{"n_layer": 13, "d_model": 192, "n_head": 6, "n_kv_head": 2, "head_dim": 32, "d_mlp": 512, "vocab_size": 7824, "activation": "swiglu", "norm": "rmsnorm", "norm_place": "pre", "norm_eps": 1e-05, "positions": "learned+rope", "rope_base": 10000.0, "rope_fraction": 1.0, "qk_norm": true, "attn_scale": 0.177, "bias": "none", "tie_embeddings": false, "parallel_block": false, "init": "normal", "init_std_qkv": 0.0361, "init_std_o": 0.0, "init_std_up": 0.0361, "init_std_down": 0.0, "optimizer": "muon_variant", "lr": 0.00137, "lr_mult_o": 0.747, "lr_mult_down": 1.5, "lr_head": 0.00594, "warmup_steps": 133, "schedule": "cos", "final_lr_fraction": 0.1, "batch_tokens": 8192, "seq_len": 512, "doc_mask": true, "train_tokens": 101600000, "steps": 12403, "dataset": "wikipedia_en"}
Each number is 128 + 32 x the weight over its row's rms, rounded and kept within 0 to 255. Layers, rows and columns count from 0. The size above them is the row's rms in percent of the matrix's.

# layer 5 MLP down (transposed), 512x192, rms 0.0911, rows 344-349, columns 0-191
size [ 97 100 105  98 106 103]
[[191 159 159  76 155 125  96 158 147 120 127 140 125 192 110 152 142  86 148 170 139  79 155 134  96  96  67 105  78 152  99 112 100 105 190 141 109 130  93 121 130 124 113 139 105 164  97 145 120 149 164 118 145  94 151 105 199 115 158 155 106 111 124  99 134  95 117 107  97 157  94  85  60 200 187 124 115 127  77  82 128 134  95  80 128 119 103 111 146 118 119 148 112 163 126 160 180 112 108 155 226  94  89 171 168 173 131 114  94 196 148  90 102 155 166 117 164 137 162 154 133 137 110 130 143 119 165 152 182 138 168 145 137 172  82 164 140 166 140 127 139 146 188 151 134 152 135  56 118  48  99 191 147 108 110  83 137 120  93 151 135 121 141 171  98 105 174 106  70 141 130 132 135 111 120 112 184 149 171  96 179 144 151 132 111 163 138  99 132 169 100  68]
 [129 133 119 139 132  65  98 179 138 114 161 116 177 168 110 118 142 128 101 138 151 160 122  64 158 140  57 114 140 147 125 102 115  81  96 156 125  39 108 114 147 136  89 160 154 228  98 116 117 160  87 108 166 115  72 123 114 122 144 125  86 102 136 150 103 137 102 108 152 122 178 110 121 183 136 156 191 172  57  71 129 155  59  85 143 144 110 183 151 125 146 174 132  95 124 107 100 108 134 182 179 141 126 129 116 129 175 156 111 155 140 139 117  90 141  95 101 159 162 170 156 119 140 154 154 154 155 127 130 119 117  94  96 134 146  85 139 167 162 102 100 177 137 124  96 117 126 118  40 174 104 107 127 121  88 128 192 121  93 152  58 124 122 115 169 149 145 146 177 131 152 126 118  90 205 168 161  93  71 139 128 119 120 103 202  78 152 165 146 122 122 115]
 [118 205 173 103 124 143 148  95 103  69 182 147 179  81 138 188 143 107 155  65 117 122 148 151  57 176 143 108 109 134 101 137 126 103 125 160 140 106 100  88  72 176 137 122 192 115 134  89 166 130 147 124 144 111 128 157 140 154 128 134 207 104  94 158 140 118  51 121 141 174 161 108 156 155 134 168 131 110 154 168 163 153 146 101 100 182 128 171 105 141 130 209 122 113  95 102 136 113 163 112  81  88 164 149  73  79 123 122 168  84 154 128 114 163 170 132 118 144 136 143  98 178  95 146 133 185 137 115 124 131 114 125 200  47 133 120 136  91  93 141 130 115  83 152 171 183 132 118 158 155 163 143 107 134 147  99 115 140 145 157 117 123 116 102 155 132 173 121  61 112  41 119 129 148 134 109 120 132 155 164 155 170 134 130 135 160 142 129  79 110 119  35]
 [100  83  66 115 108 105 125 142 141 129 144 151 144  95 154 130  52 149  89 135 149 102 113 153  52 153  77 145 127 160 127 166 171 150 141 149 111 112 118 110 138  97 138  75  79 170  95 225 158 108 172  82 120 124 101 127 115 142 132 117 115  90 216 157 131 179  86 156  96  49 151 117 168 124 133 101 120 103  73 126 122 164 123 102 124 168 108 186 148 135  75 159 110 149  95 142  94 170 107 131 156 124  73 100 150 149 116  96 150  97 102 125 130  73 131  54 118 169 148 158 190  83  99 121 134  85 127 114  87  99 120 117 106 150  85 120 137  62 116 101 153 150 180 147 113  80 125  92 110 168 183 112 185 112 133 120 167 158  91 118 168 178 125 109 153 179 127 132 101 139 150  91 120  95  99 175  97 122 155 148 104 143 111 123 148 174  82 125 100 146 144  68]
 [175 104  86 124 145 147 140 152 153 117 119 123 181 125 127 166 124  53 182 153 180 147 116 105  96 115 104 154  92 146 133  87 124 115 168 178  93  86 220 112  86 145 107 115 105 122 159  77 135 136 161  98 124 152 121  90  91 162 150 193 128 124 138 145 111  76 145 148 154 100 140 119  99 165  91 142 142 103 104 152  90 129  83 148 150 175  80 212 179 134  95 158 142  70 106 136 128 132 153 109 161 199  86 109  79 181 117  72 150 184  88 121 138 122 105 117 109 153 157 187 120 101 138 137  53 108 104 166 124 134 106 148 132  97 142  69 161 131 127 142 125 160 123  89 121  64  98 141  84 143 110 162 178 129 178 127 148 156 182 127 147 129 160 196 150 121  71 130 162 113  95 120 106 186 175 130 178  93 114 125 101  85  76 124 119 136 137  94 142  85 121 119]
 [164 152 139 102  81 157  81 189 173 138 147 125  88  99 124  75 102 126 136 126 156 116 183 186 107  72 136 156 106 168 145 140 153 181 120 138 107 190 139 127 156 136 126 107  82  98  99 154 114 175  83 131 216 101  76 108 116 135  47 114 134 133 138 131 112 158 100 107 135 103 116 146 154 113  88 175 104 134 146 113 143 138  75 131 141 134 151 111  72 166 137 180 160 140 133 130 127 131 105 133 192  86 111 193  92 133 162 161 110 214  89 157 110 152 143  89 143 137  94 160  31 112  95  91  89  92 130 148 170 120 145 123 138 190 120 168 130 135 145 148  49 125 139 121  79 125  86 112 147  84 109 191 186 135 114 148 147  64 122 149 159 140 140 161 109  99 179 128 121 167 131 135 133 123 123  61 140 124 114 120 136 122  93 138 107 176  86 137  63 119 138 110]]
# layer 5 MLP gate, 512x192, rms 0.0695, rows 345-350, columns 0-191
size [ 99 111 103 108 104 107]
[[122 102  71  79 153 176 100 118 138  67 147  88 166 108 117 154 121  94 157 126 102 127 124  99 141 147  58 140  94 154 102 141 123 133 147 155 143 146 107 116 148  90 165 153  54 138 132 143 134  99 127 122 160 134 129 127  92 132 140 122 131  68 231 129 158 107 137 124 136 102 131 131 151 123 128  76 135 147 120 124 130 143 181 143 139 120 167 190 127 117 185 132 111 153 145 184 142 137 118 131  84 123 109  88 126 178 140 119 145  76  87 105  49 120 174  93  42 117 122 130 137 179  87 185 115 168 144 110 114  60 136  95 120 179 128  84 137  96 138 110  90 157 173 161  88 146 156 119 119  94  75 117 157 110 102 177 109 105  92 142 114 129 141  64 103 104  66 134 117 210 130 174 132 108 168 138 163 222 103 149 124  65 147 181  97 134  85 144 148 145 149 138]
 [141 131 119 129  85  98  95 145 140  90 127 120 174 141 142 178 150 121 170 151 155 133 109 134  89  89 127  80 195 160 125  95 124 150 130 132 102  97 180 168  83 155  51 121 125 108 136 134 158 132 162  90 128 153 116 144 110 158 146 148  88 139 125 155 134 212 166  96  60 148 127 131 124 136 112 104 117 160  96 121 112  30  82 159 107 125 129 118  93  98  55 122 114 112  84 201 129 142 100  98  83 185 121 172 128 143 147 104  87 133 127 103  95 112 121 129  97 121 142  80 149 118 140  87  96 156 131 129 160 161 133 126 156 111 135 168 121 137  76 154 123 174 138 181 173 145 130  83 118 222 185 145  84 175 204 117  76 137 149 122 156 188 149 100 153  97 130 138  85 102  73 108 178 107 137 205 148  80 129 161 158 122 100 119 109  97 121 139  78 151 114 101]
 [139 170 100  30  62  78 119 123 157 107 118 150 114 121 127 135 145 140 169 138 118 129 134 140  76 127 136 158 203 130 146 160 172 155 138 112 140 137 121 129 127 124  99  78 147 101  81 207 117  92 157 122  93 105 130 132  67 133 104 102  86 142 117 144  73 173  85 182 126  89 135 151 153 174 143 182 154 136 123  42 117  77 126 142 124  82 190 115 117 125 141 100  86 157 148  90 118 191 116 173 100  67 141 149  72  91  95 154 119 117 124 133 115  81 135  89 168 110 148  81 111  62 183 107 160  90 135 137 203 133 146 114  95 139  80 121 177  78  91 120 144 110  84 159  98 137 123 154 113 119 126 102 181 132 125 147 166  99 129 145 124 175 145 119 168 186  73 143 131 118 161 168 124  78 110 101 153 128 178 163 119 151 133 165 152 157 118 123 127 173 116  87]
 [ 86 118  86  98 107 148 128 156 123 156 115  97 143 155 156 185 161 145 206  90 128 100  35 129 125 155 132 133 151 129  59  80 125 140  57 155 144 127 141 137  63 106 125  91 162 140 136  99  94  65 173  87  68 176 120 150 134 134 146 124 211 154 117 157 143 133 129 140 114 143 148  84 161 160 126 138 103 133  90 113 160 159  70 152 148 153  92  92 140 128 127 130 133 158 166 123 107 182  90 112  68 164  98 167 119 167 105 126 152 138 107 109 113 139 112 121 118 155  94 113  60  91 167 108 149 132 109 118 169  99 120  92 155 193 143 143 169 151  32 147  98  83 105 133 109 101 139  85 142 147 115  94 150 109 169 149 112 115 165  95 104  99 133 113 138 108 111  65 122 101 149 124  94 182  56 109 147 157 110 162 128 110 180 132 157 152 195 177 141 153  72 142]
 [ 96 136 196 155 184  74 124 117 107 145 143 103  96 153 159 106 128  93 138 132 139 162 152  90 136 136 140  72 139 122 119  95 115  47 174 122 169 147  86 157 141 120 170 168 171 150 120 125  95 138 203 147 109 101 137 125 138 100 167 202 124 125 172 139 146 112  92 152  99 149 125 135 105 120 177 117 144 118 142 164 131 112 157 109  76 140 115 183 203 156 127  85 113 150  45  84 136 114 131 117 101 110  99  79 109  76 143  85 130  24 163 141 130 128 137 178 111 184 110 123 200 169 179 103 197 123 155 132  75 108 150 142  84 107 120  58 141 129 110 103 153 110 120 135 128 151 129 140 156 149 173 111 119  80 148 104 180 196  73 148 143 106 146 115 126 156 111 130 146 105 133  97 138 176 127 151 150  98 151 196 102 162 136 155 162 145 151 105 165 155  91 147]
 [ 77 137 121 121 177 141 122 150 150 141 121 156 159 111 108 172 118  96  92 171 212 139 139 106 163  15 155 100 141 174 122  87  69 131 185 116 129 141 116 119 106 131  82 154 130 103  96 124  98 119 154 116  77 177 126  66 206 158 168 114 122 113 124 178 148 127 126  73 129 147 132 107 123 178 110 139 159 109 115  89 122 113  97 109 129 169 155 148  99  96  84  38 170 117 138 140 102 130 135 188  86 105  64 161  94 126  90 149 160 156 107 104  75 106 138  99 115 100 136 167  73 131 130 154 154 106 156 158 117 134 167 138 162 138 160  66  93 173 134 129 138  70 131 136 129 146 161 109 167 184 118 108  96 122  96 131 134 147  88  60 133 164 111 158 122 102 103 123 139  91 154 117 132 163 111 154 183 215 160 118 104 166  75  98 147  96 138 107 139 155 119 158]]
# layer 5 MLP up, 512x192, rms 0.0685, rows 345-349, columns 0-191
size [100 106 103 112 103]
[[154  94 116 159 142 109 149 111 141  87  97 169 148 156 123 142  96 155 125 115 153 178 153 157 144 140 141 123 129  85 147 132 132 127 138 142 122 120 143  88 114  86 119 119  91 121 155  84 122 133 119 160 140 125  76  81 119 118  80 146 134 138  88 151 175 139 119 191  43 144 114 129 185  78 179 144 135 150 113 100  82 171 114 169 139 161 101 100 101 100 126 149 194 138 129 125 143 162 147 151 127 184 129 141 127  57  80 162  97 196 103 154 120 107 140 109 159 176  40 103 103 112 124  99 150 124 125 118 147 169 132 162 129 129  83 115 127 154  81 174 174 119 127 138 211  59  70 165 165 166 143 119 143 159 166  99 123  77 166 122 112  54 209 143 118 128 128 120  89 113 120 105 127 146 136 146 136 200 126 149  56 160 130 131 155 139 179 200 106 167  93  73]
 [138  92 164 170 162  76 135 142 175 127 140 131 105 193 141 139 166 118 170 131 141 139 161 105  96 144 136 146  87 138 136 143 132  88 136 159 125 124 139  71 165  53 189 136  55 113 146 118 159 103 120 129 119 163 147 145 146 123 119 125 166 137 180 213 156 170 131 100  63 133 162 119 161 178  98 100  72 132  80 103  91 112 126  78 116  78 126 202 136 177 138 127 151 111 169 130 161 138 155 103 136 138 101 173 142 184 105  50 107 171 116 112  66 183 141 139 112 113 175 130 110 113 136 116 167 158 185 144 114 132  84  94 129 168 137 110 198 106 112  92 174 134 167 126 177 118 166 106 143 140 143 137  82 139  73  89 101  79  97 160 157  97 152 106 133  94 123 138 142 136  93 103 106 160 130 158 144 124 185 152 136 108 181 160 144 198 167 179 130 107 105 164]
 [163 117 107  47 143 180 177 155 168 146 132 109 121 153 174 165 120 143 145 150 111  97 115 182 106 119  94  88 211 178 156 189 115 138  91 123  55 122 113 126 123 159  90  97 121 118  92 137 158 103 175 113 152  88  92 128  97 145 142 115 135 115 174 108 160 165  75 200 154 146 145 152 172 143  74 153 116 146 111 135 102 172 155 104  88 185 101 145 171 161  83 157  89 160 141 133 147 165  45  84 130 166 143 158 153 125 109 109 117 149  71 149  67  66 108 103 168 117 129 134 170 106  93 118 156 137 106 135 112 110  68 128 123 122  61 156 118 108 116 130 136 140  77 132 100  87 154 182 160 124 149  95 160 151  76 185 119 143 114 169 105 130 116 118 119 161 100 128 192 107 152 116 111 104 104 161 112 132  90 149 107  95  88 121 141 182 168 104 102 201 133 123]
 [151 217 167  28 106 138 117 153 201  83 104  84 137 117 157 139 128 105 193 134 141 153 161  93 139 102 125 157 102 169 142 110 143 118 173 111 116 129 179  75 151 126 105 138 132  98 155 125 130 171 162 109 134 173  76 186  90  98  89 171  51  98 160 156  94 115 151 115 138 137 122 101 114 170 106 103 163 125 112 124 125 132 147 145 107 147 134 115 146 108 119 133 138 109 103 139 138 129 211 159 144 179  55 131  80 153 180 115 102 198 108 118 127 139 132  95 142 102 123  98 171 183 108 149  69 112 153  96 180 152 139 104 117 120  81 105 153  73 188 176  97 131 127  63 127 146 181 110  58 110 142  78 202 152 109 102 110 156 172 165 121 122 147 143 144 143  90 117 100 139 161  93 105 140 155 124  89 163 122 139 105 123  99 141 118 129 135  99 113 137 168  77]
 [141 166 207 101 116 132 132 122 176 140 146 108 104 122 106 102  94 110 115 126 127 124 192 119 118  58 133 101  81 142  88 104 123 118 110 136 167 202 100 195 146 127 162 154 141 119  78 157 116 110 159 141 118 133 116 147 118 159 138 193 157 127 158 140 178 113 144 137 115 144 105 144 144 141 126 119 131  98 167 129 129  74 134  97  81 112 122 130 152 128  95 130 137 106  95  90 130 103 114 101 159  94  59 135 103 105 130 107 113  92 107 169 133 173  94 123  93 210 113 161  71 148 129 102 204 130 142 145 136 119  95  95 124 140 102 113 110  65 143 130 106  84 111 133  35 134  97  82 162 114 203 154 157 121 114 115 176 148  53 157 194 166 199 137 129  49 148  88 140 148 137  97 125 160  90 119 167 139 101 201  91 117 147 148 162 194 112 112 124 117 181 152]]